{"num_hidden_layers": 22, "hidden_size": 160, "num_attention_heads": 2, "num_key_value_heads": 2, "head_dim": 64, "intermediate_size": 640, "vocab_size": 2048, "hidden_act": "silu", "norm": "rmsnorm", "norm_place": "pre", "norm_eps": 1e-05, "positions": "rope", "rope_theta": 17000.0, "rope_fraction": 1.0, "qk_norm": false, "attn_scale": 0.125, "bias": "none", "tie_word_embeddings": false, "parallel_block": false, "init": "uniform", "init_std_qkv": 0.029, "init_std_o": 0.0, "init_std_up": 0.029, "init_std_down": 0.0, "optimizer": "soap_variant", "learning_rate": 0.00424, "beta1": 0.95, "beta2": 0.95, "weight_decay": 0.032, "lr_head": 0.00765, "warmup_steps": 200, "schedule": "wsd", "decay_fraction": 0.632, "decay_shape": "linear", "final_lr_fraction": 0.05, "batch_tokens": [32768, 65536, 98304], "max_seq_len": 512, "doc_mask": true, "train_tokens": 361600000, "max_steps": 5616, "dataset": "wikipedia_en"}
Each number is 128 + 32 x the weight over the matrix's rms, rounded and kept within 0 to 255. Layers, rows and columns count from 0.

# layer 3 MLP up, 640x160, rms 0.098, rows 488-509, columns 0-159
[[ 70 126 163 100 174 121 166 134 159 143 179 181 119  97 143 215 104 120 136 190 141 153 158 141 109 131 113 210  93 132 143 128  83 191  91 112 140 115 111  94 119 165 113  95 122 144 118 206 100 167 107 104 115 121 100 227 111 170 140 157 124 154 114 140 166 115  84 114  65 137 113 155 138 219 160 142 147 111 177  88  74 162  79  77 131 133 147  79  75 151 130 116 153 167 163  76  85  92 108  69 122 143 254  86 113 135 141 114  98 143  81 116 123 146 137 127 103 153 115 122  68 204  94  71 172 146 128 145 153 140 135 125  79 107 126 102 121 120 159 135  91  74 147 126 142 111  98 160 129 135 127 130 184 152 106 129 109  68  64 124]
 [131  99 137 135 125 135 129 138 117 149 154 142 124 147 135 128 139 136 128 140 132 119 120 139 133 134 129 103 133 121 105 131 135 103 132 124 104 131 123 139 131 135 122 138 134 126 121 127 123 119 146 103 123 123 122 156 112 125 113 112 107 121 122 127 131 108 153 122 135 125 127 146 144 146 108 113 133 132 142 159 150 122 116 117 137 137 159 119 115 133 123 127 128 132 135 123 139 126 110  94 108 136 111 162 146 138 122 108 123 141 127 106 117 131 112 151 113 146 142 146 139 139 138 132 144 112 124 110 127 121 132 131 132  99 144 133 135 114 119 119 131 130 129 134 119 115 137 123 141 141 131 121 123 125 138 133 153 127 147 121]
 [128 113 136 141 135 139 150 123 112 133 146 113 122 117 138 136 141 134 132 152 131 143 125 146 144 134 134 128 132 155 141  86  99 103 121 119 165 151 139 108 118 148 143 114 115 158 113 140 129 154 107 139 124 159 143 156 121 139 102 121 146 112 116 131 141 143  97 121 141 131 131 106 142 148 136 137 109 161 152 116 140 185 144 117 102 118 108 139 154 122 136 127 127 123 129 120 145 121 127  94 139 146 146 123  97 131 145 129 132 114 137 140 142 130 102 119 123 120 116 139  89 141 141 120 109 165 124 106 120 129 127 168 130 121 122 146 150 116 140 148  93 131 131 142 142 160 151 139 103 149 144 128 142 121 123 115 116 139 110 108]
 [128 119 141 120 118 134 116 130 118 138 130 124 127 157 147 135 121 154 137 125 135 126 120 128 140 119 123 145 118 122 124 155 122 134 165 125 148 121 196 127 126 110 140 127 145 170 117 137 137 134 118 115 110 131 100 152 134 149 128 115 125 134 150 136 150 133 130 131 123 113  86 108 128 127 163 132 106 113 137 128 133 138  94 133 118 154 114 119 125 143 107 132 135 144 133 132 145 104 112 127 139 130 146 117 127 102 124 144 125 132 129  89 111 131  94 106 103 114 142 106 110 126 152 126 101 133 111 136 143 146 150 123 145 103 136 140 107 165 129 144  96 133 121 154 147 141 124 135 131 151 106 134 113 141 118 127 150 116 142 112]
 [128 137 112 155 118 107 102 109 123 169  93 106 119 136 103 166 150 185 125  86  97 126 126 138 117  91 151  95 124 146 129 123 181 138 148 131 127 120 133 125 143  90 142 178  56 125  96 101 141 137 185 140  99 149 219 116 148  79 147  98 121 145 121 134 146 104 177 101 103 136  64 158  96 146 151 164  74 129 143 145 184 160  86 134  75  82 168 143 131 106 121 131  93 110 184  68 160 124 155 171 139 120  85 119 158  85  90 108 130 115 169 150 136 166 113 150  92 146 144 135 166 120 129 139  65  88 130  89 120 149 150 135  87 115 171 190 128 128 130 131 164 121 148 127 111 166 142  88 144 106 121 157 106 159 126 115 158  51 136 134]
 [121 137 127  89 127 102 129 129 117 123 155 141 124 128 125 121 125 146 159 116 148 107 131 115 109 126 146 110 107 117 120 129 130 128 154 141  98 134 124 152 105 136 120 128 121 127  83 129 123 138 122 124 118 132 134 120 140 116 126  95 143 125 133 145 116 123 131 139 143 122 108 140 165 108 136 105 131 130 125 119 160 123 123 125 123 134 116 132 127 130 136 142 128 126 134 138 130 137 123 118 121 146 123 129 137 109 115 131 127 143 161 118 119 118 122 134 103 119 143 128 136 129 156 144 108 140 122 140 130 129 132 105 143 107 133 110 114 131 126 120 128 144 137 136 158 131 131 128 134 115 130 138 135 119  85 106 151 123 127 130]
 [142 255 255  89 151 194 208 106   0 165 134  88  75  16  10 184 212 176 196 191  64 152 135  39   3   0 131 117 193 152  79 128 110  14  15 179  80 145 159 107 129 255 109  25 151 240 145 160 104 114  77   0  76 255 240  24 157  28 132   0 251   4  42 224  65 166 117   0 144 158 216 135 139   0 174  32 185  22 255  35 182 154 105 169  84 159  98  90 255   0 149 255  74  74 109 111 121 152  68 241  54  85 172 204 129 108   0 132 192  21 120  97 186   0 255  38 119  57 255  21 159 100 234 223 134   0  78 216 102 198 153 232  43 102 135 110 255  85 115   9 160  15 126  76   0 164  72 234 112 162 137  76  82 101 255 151  54 153 163 112]
 [138 139 159 137 132 137 136 117 138 122  99 150 136 145 128 137 135 116 114  97 132 122 131 119 128 142 110 129 111 118 128 122 155 130 126  84 145 129 130 119 135 125 146 120 129 120 129 131 127 134 145 140 137 140 106 133 106 121 118 135 105 123 125 130 148 139 129 110 133 120 119 102 127 159 149 154 116 128 133 129  97 117 132 128 127 102 165 109 126 142 106 129 103 127 117 123 137 126 129 151 120 109 112 109 134 125 110 107 122 117 117 139 136 127 107 128 152 135 131 121 129 134 120 131 133  86 114 107 111 130 127 153 121 117 132 125 156 123 120 128 139 128 119 117 123 122 121 102 115 148 129 148 102 149 148 124 130 134 134 127]
 [114 132 144  98 111 157 140 132 108 114 129 103 120 132 140 154 110 116 144 170 129 153 150 121 106 120 149 151 119 128 117 109 125 132 147 112 143 131 123  77 131 137 135 119 129 137 121 139 127 147 121  97 139 119 130 122 123 134 115 116 128 133 151 151 147 133 110 129 133 137 187 128 112 135  92 146 134 133 130 119 131 143 120 126 143 119 114 109 162 112 145 131 116 148 112 121 126 126 135 141 131 129 142  97 130 150  86 148 126 151 124 140 130 124 138  96 112 157 100 130  87 113 140 108 123 146 151 110 146 142 104 115 118 148 131 109 123 113 118 145 153 109 136  85 122 127 125 164 123 113 153 117 128 117 147 149 132 134 127 123]
 [140 125 162 115 159 121 113 123 138 135 134 146 129 141 100 132 122 114 135 112 146 145 141 134 121 126 114 137 109 153 118 116 139 138 141 120 137 114 151 105 115 138 128 112 133 132 137 130 136 137 126 116 124 125 108 142 144 121 134 117 118 140 158 125 135 135 135 118 154 111 135 115 135 123 128 143 135 132 136 104  85 120 109 124 121 119 138 108 127 126 128 138 113 126 138 124 149 106 118 137 124 124 149 117 144 122 118 130 109 110 142 110 112 136 106 140 141 131 121 134 138 141 121 118 141 105 125 130 112 118 132 119 136 122 136 119 120 116 128 143 129 115 108 113 138 127 129 102 102 126 114 147  96 133 131 137 115 107 143 122]
 [141 119 131 138 113 113  78 147 137 113 132 110 127 104 148 133 148 136 136 119 129 123 117 117 119 114 108 100 134 130 106 119 141 129 112 105 138 132 146 143 158 128 128 104 114 145 131 114 122 144 132 140 127 130 134 127 120 113 131 115 143 136 127 139 126 118 141 143 150 122 120 113 115 123 132 120 142 111 154 102 116 131 107 119  97 141 140 116 135 126 134 146  93 121 112 153 145 117 109 143  93 106  99 121 137 109 120  92  94 114 143 129 120 140 125 123 137 117 115 141 137 146 145 138 123 104 116 110 130 120 157 138 129 110 151 136 119 110 120 142 106 121 127 123 145 131 103 108 142 144 125 133 115 129 114 107 122 117 137 130]
 [120 139 112 122 124 122 126 124 143 122 148 119 111 104 144 111 103 122 118 153 138 153 105 113 118 123 144 117 141 122 122 117 124 112 131 124 119 132 110 116 128 114 116 133 126 131 122 139 121 129 122 120 119 109 133 124 138 132 137 128 142 137 148 158 138 135 134 139 149 144 161 127 135 127 104 121 106 117 123 138 115 122 136 122 120 136 112 141 156 134 113 156 122 130 119 116 114 115 127 134 134 125 141 109 109 127 124 136 112 127 148 128 141 110 149 118 118 130 118 134 140 119 134 105 138 168 149 115 169 112 143 129 148 135 106 107 119 123 121 124 122 147 141 111 134 114 132 149 125  95 142 111 119 119 126 132 114 141 120 129]
 [135 170 161 136 168 121 152 108 117 147 132 138 127 121 140  95 159 102 106 104 113 134 175 141 134 122 106 138 138 106 132 154 108  87 140 116 158 131 202 106 113  94 154 143 149 181 149 146 134 134 105 105 137 144  97 130 103 141 131 141 108 115 157 135 191 160 151 147 193 116 151 101 176 161 121 108 109 152 169 184  68 102 102 117 112 156 171 121 126 138 125 143 115 135 108 128 159  12  88  94 100 131  96 128 127 135 143 106  99  70 168  90 123 146  87  89 143 135 145 135 120 112 142 114 123 130 145  96 189 112 115 124 169 126 127 131 110 158 142 158  91  96 110 156 117 149 111  79  84 121  84 102  56  97 105 113 100  87 132 116]
 [124 139 125 115 131 123 133 134 122 131 142 151 145 118 130 138 127 131 121 110 153 147 108 149 124 119 134 115 130 129 127 110 131 139 136 127 124 107 133 160 129 122 148 135 120 124 133 143 122 130 126 110 133 134 120 135 120 129 137 160 140 132 108 143 138 116 129 140 112 121 140 147 129 157 132 129 135 104 129 136 126 126 127 126 128 122 138 162 126 125 115 122 131 131 154 122 109 135 138 128 147 147 116 140 124 106 136 136 125 143 117 129 133 130 145 114 109 130 123 123 118 128 125 142 133 136 136 132 144 143 124 132 118 118 124 126 132 133 118 114 104 135 129 151 130 132 129 138 137 109 131 122 134 129 137 141 134 110 115 142]
 [160 126 125 138 122 102 120  85 120 128 127 127 154  96 134 108 113 139 146 103 120 132 115 147 127 138 131 104 136 112 151 148 118 129  87 106 144 109 133 145 115 113 112 140 112 126 118 148 144 110 140 152 122 142 104 121 122 136 140 116 119 121  74 122  94 124 130 136 113 109 135 145 138 116 111 101 140 112 124 146 158 135 124 124 128 148 116 137 151 138 129 109 143 108 177  99 117 147 120 135 137 146 122 159 125 106 148 151 135 146 146 157 131 116 144  98  86 111 109  96 122 118 137 160 135 170 123 141  98 138 175 130 138 108 143 122 115 149 131 116  96 131 155 133 146 109 138 153 126 157 127 101 134 160 114 144 133 132 133 138]
 [ 91 127 140 111 113 137 127 156 114 112 146 138 115 139 115 170 127 137 136 127 132 120 125 141 147 147 120 152 126 133 112 129 143 140 164 153 113 128 123 104 155 154 123 110 163 100 149 116 137 147 138 124 143 110 122 149 123 151 131 135 128 156 109 124 119 126 109 103 111 118 122 113 144 147 137 136 125 118 151 138 129 134 153 136 133 105 144 127  99  79 112 127 133 150 125  76 141 145 122 141 160 156 146 127 147 119 110  94 111 125  81 140 135 127 113 134 145 151 118  98 101 149  97 133 194  98 153 140 122 130 118  93 135 118 145 117 160 103 114 180 144 129 123  89 104  90 143 101 125 106 134 139 134 121 169 168 164 144 124 131]
 [141 120 112  96 115 129 136 126 100 116 143 135 123 116 104 113 112 132 125 110 134 150 136 130 117 134 149 139 123 132 122 134 118 151 168 141 121 113 118 144 125 145 119 124 143 131  98 113 126 134 109 112 129 148 148 143 127 136 133 117 116 140 136 169 122 133 114 128 136 128 146 141 109 121 110 109 112 103 102 121 126 119 130 137 124 152 116 164 135 131 136 120 137 124 128 138 107 147 144 133 100 140 133 155 123 122 117 146 142 160 172 144 147 131 136 120 109 145 128 144 112 119 126 122 104 183 168 159 125 114 109 132 116 130 132 109 129 123 108 153 126 124 117 127 128 142 141 152 109 131 138 127 141 122 112 144 133 109 152 145]
 [117 119 147 114 122 131 117 134 113 144 131 126 128 148 124 147 129 143 134 113 130 143 103 124 115 120 113 107 134 124 115 131 116 131 167 127 119 142 130 134 136 138 131 141 127 163 124 142 134 123 140 102 123 136 142 145 131 124 118 103 124 119 113 135 136 125 155 117 115 116 118 114 114 139 133 116 135 129 132 127 144 127 128 119 134 138 123 110 126 137 142 125 124 128 137 130 134 126 126 114 106 120 137 164 139 107 117 136 127 141 146 143 119 125 117 115 108 124 122 133 122 115 139 145 125 108 115 125 130  98 165 141 142 104 150 128 138 134 129 127 133 112 130 129 133 132 130 122 122 139 143 125 112 142 127 130 134 132 131 123]
 [127 136 111 133 141 146 130 121 130 111 134 140 132 102 131 135 135 114 109 144 147 141 143 132 139 112 126 160 125 130 146 118 120 123 128 129 117 138 140  98 130 136 120 123 120 104 142 117 131 128 111 144 137 134 140 145 119 120 151 132 128 144 154 134 132 142  98 118 149 126 157 127 126 126 135 135 121 127 129 133 121 126 131 126 118 108 147 141 119 131 148 134 124 136 118 122 139 137 121 114 151 121 140 114 136 146 132 137 136 112 123 139 136 131 122 132 137 123 111 125 127 145 112 103 124 141 152 129 138 115 108 130 113 118 125 130 137 139 137 142 131 113 145 123 117 122 138 127 131  94 125 125 140 116 148 135 120 110 106 125]
 [145 129 123 130 123 124 111 129 126 116 130 133 131 138 109 125 145 138 123 112 131 134 128 115 127 127 127 125 131 129 130 134 131 119 148 139 130 118 128 132 119 100 129 131 129 135 138 116 106 127 125 137 123 125 145 124 129 130 124 123 126 122 143 139 142 118 146 121 146 130 113 117 122 106 145 138  99 125 122 130 137 133 118 123 118 130 128 136 133 130 120 136 113 129 135 127 144 120 130 140 121 128 126 115 131 121 127 127 141 121 146 119 143 137 117 135 124 140 140 137 140 128 145 124 108 126 142 109 135 152 105 132 112 114 112 132 103 119 141 152 122 129 130 145 128 119 119  97 120 116 107 139 106 121 129 122 138 120 148 144]
 [ 73 142 153 108 123 151  90 173 117 135 133 103  91 133 111 136 101  99 132 119 185 168  80 160  68 145 133 127  60 125 132 140 131  88 169 152 126  86  98 161  87 127 108 134  95 103 126 155 146 132 128 129 138 103 153  91 140 142 140 127 147 157 115 117 148 141 155 100 171 165 202 133  97 162 110 152 132  98 101 149 137 144 106 112 136 109 134 180 191  95  87 155  97 117 148  99  91 115 123 111 163 152 100 101 125  85  96 137 121 105 153 113  90  99 148  81 120 129 136 161 110  91 176 114 162  85 151  48 171 134 121 117 122 139 120 128 131 116 101 101 134  98 164 156 144 114 129 126 147  34 123 128 117 112 146  90 155 159 103 137]
 [115 162 118 255  75 173 109 130 243  79  99  49  54  60  80 139  56  81  35  63 157  53  72  82 107  88 206 184 161 213  84 133 183 114   2 230 145 123  87 214  50   0 142 200   0  51  91  63 191 116 166  91   0  47 107  69 180  48 239  90 109 189   0 128 136 150 255 134  63 111 135 144 159 234  63 163  21  78   0 255  66 142 133 113  96 195  11 142 255 217 160 125 149  89 116 144   0  27  81 109  82  40 130 171  60 125 136 255 182  61 208 131 180  31 168 118  74  77 178  99  26   0 137 131   0 233 172 111 175 170 125 135 179  78 140 142  82  45 205 161 253 176 177  77 112 146  68 119 255 172 143  86 180 191 166 189 189   0 243  62]]
# layer 3 MLP down (transposed), 640x160, rms 0.0811, rows 488-508, columns 0-159
[[180 115  79 202  83 156  94  92 109 147  88 101 136 167  93  52 164 118 107  43 124 107  95 102 151 140 126  41 136 140 122 155 142  58 153 117 135 119 121 160 137 105 111 172 135 112 138  43 120 106 173 228 171 108 151   5 144 110 109 129 118 114 117 115 138 111 112 151 223 126 113 141 104  73 104 104  77 135 122 167 117 123 155 181 162 104 111 172 177  81 118 143  58  77 137 144 142 146 137 170 146 137  48 138 156  96  98 136 153 122 159 112  98 121 137 137 130 133 164 142 194  96 143 184 106  97 139 128 130 122 136 118 122 110 170 163 137 104  83 104 193 139 119 140  88  79 158  84 118 149 132 125  83 116 121 163 145 175 191 151]
 [130 128 119 119 120 111 136 104 149 105 103 124 132 105 128 137 139 120 127 138 119 141 130 130 118 126 136 139 126 136 151 134 122 158 113 124 135 128 128 117 121 114 137 124 115 142 136 138 135 146 125 157 128 131 137 101 118 129 144 123 131 141 127 130 123 143 100 117 135 134 127 127 103 120 132 145 119 120 106  91 121 130 142 142 129 119 121 137 137 125 129 119 133 115 126 121 113 131 137 161 123 126 139  95 123 128 127 147 132 119 129 136 133 144 144 115 132 121 120 123 121 125 115 135 117 140 127 153 129 113 129 134 135 133 128 133 125 123 134 132 121 142 135 131 132 142 114 137 104 113 127 127 127 139 125 129 114 138 100 107]
 [133 129 118 133 121 126 119 126 141 113  97 147 125 138 125 128 134 114 113 106  98 116 136 108 127 141 112 104 126 132 126 117 130 154 132 131 104 108 106 141 113 132 112 141 125 103 134 116 122 125 140 150 133  84 108 100 139 137 150 132 118 128 128 127 114 107 152 159 119 141 116 131 117 102 100 134 142 106  90 149 120  99 114 128 153 129 163 121  91 154 123 146 131 108 130 130 114 137 159 148 133 111 120 126 160 130 129 142 143 136 128 121 114 139 163 129 124 137 145 142 181 122 126 125 142  96 134 137 126 133 115 117 117 124 127 120 111 129 120 124 162 119 128 127 122 109 132 119 139 111 114 133 123 135 121 135 129 114 151 150]
 [137 125 135 144 139 138 148  96 130 111 138 152 122 114 133 116 130  98 124 131 115 118 150 141 129 136 121 120 126 121 144 134 140 137 108 129 125 128  85 125 132 152 107 125 123  74 128 106 114 119 117 161 139 131 151 107 136 124 131 130 124 143 131 133 119 124 138 125 135 150 157 136 139 131  89 140 126 124 127 130 122 135 153 125 134 105 143 135 131 118 138 124 116 121 123 137 109 135 150 114 117 120  99 139 128 155 141 120 127 117 121 145 130 143 157 134 137 133 122 115 167 165 124 114 136 129 133 110 117 133 136 123 110 127 125 119 147 111 119 125 172 125 138 118 125 120 131 128 117 126 119 123 164 114 141 125 121 144 132 138]
 [163 132 155  89 122 129 137 158 145 104 127 138 137 131 152 106 118 106 126 149 154 135 142 120 127 147  95 164 156 130 135 150  84 125  94 133 127 141 108 117  98 164 120 109 172 139 130 162 130 134 107 129 114 143  82 157 113 153 116 135 107 132 124 124  97 141  93 124 149 116 190 142 161 109  98 105 153 121 133 122 103 101 192 148 153 145  69 125 139 131 136 110 166 149 104 157  93 164 121 124 103 109 169 135 117 173 160 139 132 142 120 126 120 116 139 125 168 126 115 104  98 115 107 130 138 182 105 169 145 119 111 110 142 155 112  85 107 111 151 135 117 137 111 142 130 141 118 162  87 140 136 124 144 101 156 107  91 173 129 112]
 [129 118 138 167 124 131 123 128 137 130 118 119 140 126 123 139 134 126 120 141 120 133 132 149 126 136 135 145 133 128 133 129 127 122 119 118 141 137 129 114 131 122 143 119 134 131 140 120 131 124 117 150 131 147 120 122 131 132 133 133 125 131 123 114 149 137 127 126 116 121 141 117 104 134 121 153 128 126 129 141 113 135 127 119 132 120 145 128 131 141 130 113 135 122 135 128 141 125 143 129 130 118 131 121 127 142 138 135 123 133  91 136 126 130 129 124 138 125 119 122 123 125 111 123 127 115 130 128 121 127 127 142 114 133 115 152 142 126 132 130 114 116 128 126 124 122 120 141 123 139 129 131 127 140 163 133 137 128 119 133]
 [212 104  96 100 155 184  35 255 187 108  65 125 193  93 106 148 145  93 157 119  68 164 255 180 120  39 140 118 154 250 105 175 173 187  83 174  87 255 135 161  57 229 144 164  59 114 107 199 113 107 105 217 143 106 162 193 206 131   0  98  89 180 202 152 249 137 255  94 213 128 100 112 117 244 230 234  64 119 170  75 139 123  85 159   0 107 109 255 164 215 204   0 179 107  67   0  40  32  34 255 154 154 103 232 124 174 180 255  61 192 147  79 142 174 170 113  18 248  31  68 192 181 113 154  64 255 143  88 102 181 138 161 161  83 139 169   0  45 235 136 140  58 220 209  72  84   6  95 123   0 122 255  35 131  77 255  14  11 113 112]
 [134 123 100 113 120 120 124 139 112 137 141 115 117 118 127 118 123 136 128 156 125 148 130 138 124 122 140 123 153 126 126 138 112 122 127 144 114 125 130 141 123 140 131 116 120 147 140 136 127 125 127 102 118  97 144 110 130 133 130 124 127 127 144 120 109 118 111 142 135 134 123 120 138 122 112 108 135 123 135 122 144 135 128 150 123 136  84 141 135 122 130 126 135 135 139 114 124 126 138 107 149 148 139 141 131 128 156 142 140 130 156 101 127 138 136 123 118 124 128 141 116 108 131 136 121 145 153 142 147 129 124 109 126 139 127 134  96 132 132 128 116 111 132 135 131 136 126 142 134 124 135 122 143 115 114 139 112 122 140 132]
 [107 138 110 165 134 118 118 137 156 144 157 146 117 117 122 107 133 130 123  98 131 112 105 139 133 127 121 109 138 123 121 122 117 113 123 134 106 119 133 173 124 116 134 111 119 129 126 128 128 116 142 150 126 104 119 123 120 121 123 137 117 114 104 120 133 130 146 138 131 120  88 132 132 126 149 113 117 127 119 141 124 113 123 140 128 127 156 126  94 139 119 118 121 120 147 118 112 113 121 121 145 146 124 144 138 110 144  95 136 125 130 104 122 116 109 154 114 127 154 114 168 119 124 128 151 109 126 132 104 131 122 136 139 137 102 133 124 134 139 103  91 133 132 140 151 130 133 118 131 145 116 126 130 115 117 108 133 129 113 128]
 [108 132 114 132 111 131 138 134 129 139 136 107 126 128 126 122 123 129 132 152 129 122 117 131 124 129 142 120 145 127 127 132 112 110 124 138 119 132 111 150 132 121 144 130 129 134 139 115 128 124 127 126 128 100 132 121 119 128 110 132 132 114 106 127 124 129 122 145 114 143 123 127 135 145 122 118 126 129 131 156 156 133 146 138 141 119 137 140 127 129 115 106 141 127 129 126 118 136 141 123 139 130 109 141 121 126 140 124 129 132 131 133 140 123 129 127 107 123 133 136 103  96 143 149 134 143 139 120 134 127 126 120 124 134 122 140 132 144 120 121 113 128 135 123 128 121 138 145 140 135 138 111 157 131 117 124 125 139 105 138]
 [120 147 138 121 133 130 185 123 122 146 134 141 135 147 130 127 141 131 117 155 138 112 134 134 117 132 136 151 130 128 136 133 128 129 126 149 128 123 115 127 125 133 131 116 130 124 123 145 130 110 119 107 128 140 145 135 123 129 119 146 132 127 137 114 137 153 104 110 112 134 138 121 137 134 129 148 129 139 113 142 143 136 144 127 165 111 116 135 132 101 123 121 145 145 132 124 122 138 136 108 150 142 152 132 120 143 141 162 131 137 110 151 133 134 120 131 159 131 137  99 116 101 124 114 134 143 148 152 143 124 127 136 134 137 109 120 142 132 137 123 160 133 128 114 123 122 135 139 112 116 143 119 140 132 149 123 112 140 113 133]
 [126 122 138 149 131 139 111 142 117 131 126 123 133 123 131 130 132 146 129 109 134  94 130 117 136 128 104 145 104 131 125 127 130 143 138 136 128 132 144 124 141 117 128 134 121 116 118 135 124 123 127 147 127 155 145 141 127 120 147 136 116  99 117 117 129 135 128 132 104 110 107 134 115 126 155 121 142 133 142 120 133 140 123 112 121 128 147 116 117 104 126 109 149 134 135 137 135 124 105 127 133 127 125 138 130 115 118 117 144 130 110 138 126 132 131 137 140 122 128 123 117 151 136 136 131 107 105 129 104 123 121 139 131 106 126 132 122 143 134 139 112 131 133 131 142 140 138 118 133 141 119 127 134 139 142 114 143 118 137 124]
 [120  91 109 144 106 150 121 117 158  99 116 134 129 146 142 178 102 143 138 179 121 102 108 121 132 138 152 138 140 136 161 113 117 170 122 133 110  93  76 133 116 148 112 134 119 100 154  94 126 131 120 151 119  95 150 130 126 115 122 123 123 126  99 116  78 107 103 131  87 121  93 131 118 116 123 195 154 113  73  99 155 155 145 109 150 107  92 110 113 104 113 102 140 130 126 123  99 223 181 153 172 130 149 154 132 125  99 160 150 164 110 157 131 146 167 162  84 131 116 130 110 159 136 147 119 109 127 139  62 118 123 146  87 116 121 128 132 140 112 112 153 124 144  96 147 114 148 158 153 163 153 122 180 156 139 129 133 168 132 133]
 [126 126 136 142 136 136 127 126 128 140 109 122 120 125 126 120 131 117 130 151 108 121 136 120 121 129 125 132 127 113 118 132 122 115 120 125 128 129 122 116 129 141 116 127 129 125 133 110 122 131 123 150 127 110 130 122 125 125 118 122 127 128 161 125 123 124 129 123 138 133 125 123 126 104 135 145 123 144 134 121 127 120 131 125 137 129 138 114 124 132 126 122 115 130 118 133 136 121 122 134 121 112 137 112 145 125 123 113 137 113 137 119 131 124 119 131 149 136 139 130 145 124 129 131 119 111 124 122 123 131 119 127 129 129 116 129 134 123 128 142 151 119 130 112 126 127 124 134 117 142 119 132 126 126 131 119 123 142 137 128]
 [113 133 154 113 142 164 149 147 133 120 135 146 110 141 123 151 136 120 132 157 146 118 143  99 126 122 109 145 133 126 111 144 134 127 147 134 128 117 137 113 138 150 116 125 150 121 133  99 130 131 116 109 153 120 133 129 149 117 130 129 141 142 168 133 150 116 130 122 147 143 119 121 131 126 139 146 106 138 140 124 113 119 138 139 147  98 140 127 123 136 136 147 112 139 115 138 126 121 140 131 107 101 135  99 149 118 124 111 127 118  99 109 121 135 116 148 160 126 137 135 140 118 126 111 114  95 125 130 143 133 125 120 124 131 119 118 118 135 104 139 178 119 104 124 104 130 121 122 106 112 127 150 121 128 151 109 114 116 121 119]
 [143 116 113 102 136 114 122 120 153 137 115 114 132 121 114  70 126 118 124 122 116 121 128 130 135 134 137  95 143 119 137 138 117 118 114  99 119 133 133 145 122 121 132 126  95 150 124 140 133 137 131 113 129 109 132 110 126 123 133 117 117  94 141 120 167 137 144 143 156 144 123 114 124 118 125 121 141 118 112 123 124 108 115 156 125 142 141 134 152 170 134 124 119 102 138 141 120 117 129 103 130 120 114 114 118 119 134 144 133 132 151 108 115 138 139 138 114 138 138 147 145 106 150 110  90 161 119 119 131 128 130 137 135 134 137 135 119 131 130 107 107 127 131 158 141 138 117 139 134 146 129 133 103 141  64 105 118 134 130 112]
 [110 145 132 156 123 138 119 128 167 139 121 123 116 134 130 135 134 143 141 156 132 115 124 130 137 128 116 116 136 119 111 133 119  99 109 125 125 138 130 131 134 125 130 122 119 128 128 133 125 136 118 145 127 134 108 137 118 126 111 138 117 120 129 113 139 126 141 128 128 128 106 131 142 128 141 136 132 156 158 137 127 123 116 107 137 112 136 105 122 126 132 130 128 130 121 127 145  97  98 107 150 118 114 110 118 139 130  96 118 133  83 112 118 107 113 132 141 117 116 121 140 144 120 146 161  83  86 100 124 136 126 140 134 135 132 120 130 120 143 122 132 120 141 126 137 110 119 126 143 138 124 126 115 121 139 121 145 152 106 132]
 [134 144 106 130 121 119 151 122 151 117 130 129 124 111 126 132 129 125 126 150 119 122 153 137 132 122 140 143 138 133 132 135 145 126 110 135 123 124 125 125 124 133 144 111 133 117 130 117 137 135 120 154 134 114 130 109 117 136 140 132 137 147 138 122 122 130 107 119 136 144 129 131 136 123 117 144 128 128 129 113 123 131 129 134 132 120 143 137 136 127 134 120 131 128 124 120 112 128 147 137 154 124 135 101 123 143 142 122 130 121 115  99 128 133 129 136 127 117 129 120 125 127 121 116 129 142 140 137 127 125 119 127 117 142 126 132 120 114 117 130 131 137 126 128 130 126 109 133 120 105 117 123 137 119 130 131 127 118 123 120]
 [115 125 143 116 117 115 109 140 127 138 108 120 130 147 135 125 113 132 142 107 127 113 115 113 122 132 124 105 126 120 110 120 124 127 126 126 137 126 116 145 116 123 129 145 127 135 123 152 126 137 148 113 138 114 117 123 126 124 104 130 124 105 114 126 123 125 159 140 110 131 111 123 134 139 106 117 144 120 135 124 137 119 123 114 132 142 116 117 125 130 118 132 131 123 132 142 131 130 114 132 120 128 115 143 132 115 132 139 109 139 127 116 128 135 141 130 124 134 125 141 132 132 141 137 133 119  99 119 122 140 128 130 132 129 142 133 128 132 131 120 121 132 121 127 130 134 131 119 128 157 137 128 101 148 112 125 138 146 144 128]
 [127 127 142 127 127 124 135 138 133 131 138 125 131 123 122 148 121 131 136 153 149 122 129 135 120 127 123 145 134 128 136 123 121 153 130 118 123 138 135 125 133 145 133 125 146 121 134 140 127 128 120 114 130 136 119 137 121 123 132 123 127 139 117 111 107 132 114 132 111 126 151 130 132 151  98 124 154 140 128 122 125 124 149 115 141 126 115 118 134 120 127 112 143 129 128 125 134 138 136 113 122 125 127 137 113 133 130 132 124 130 121 127 126 125 135 126 121 118 113 124  95 138 119 118 142 129 119 144 120 127 133 131 141 131 134 136 149 131 133 120 125 136 135 132 127 132 127 154 137 143 136 118 154 138 133 128 123 142 112 128]
 [164 101  85 154 139  87 124 118 118 118 125 160 148 105 108 124 110 143 130 136 116  73 145 101 138 103 122 122 192 129 122 150 120 157 107 100 133 149 156 122 162 119 161 120 149 159 118 144 125 106 138 147 129 115 117 189 125 114 109 156 116  75 111 140 108 134 109 131 100  95  86 101 150 103 157 111 126 160 171 111 123 142 128 125 121 143 126  76  54 170 128  89 143 146 133 153 153 135 106 159 111 111 176 151 140 117 141 117 133 142 124 142 169 125  70 154 118 125 118 142 137 159 105 122 133 163 117 155 104 137 118 135 159 111 142 123 121 127 139 134  98 173 110 109 142 133 104 112 105 188 116 160 100 162 122 176 135  93 166 129]]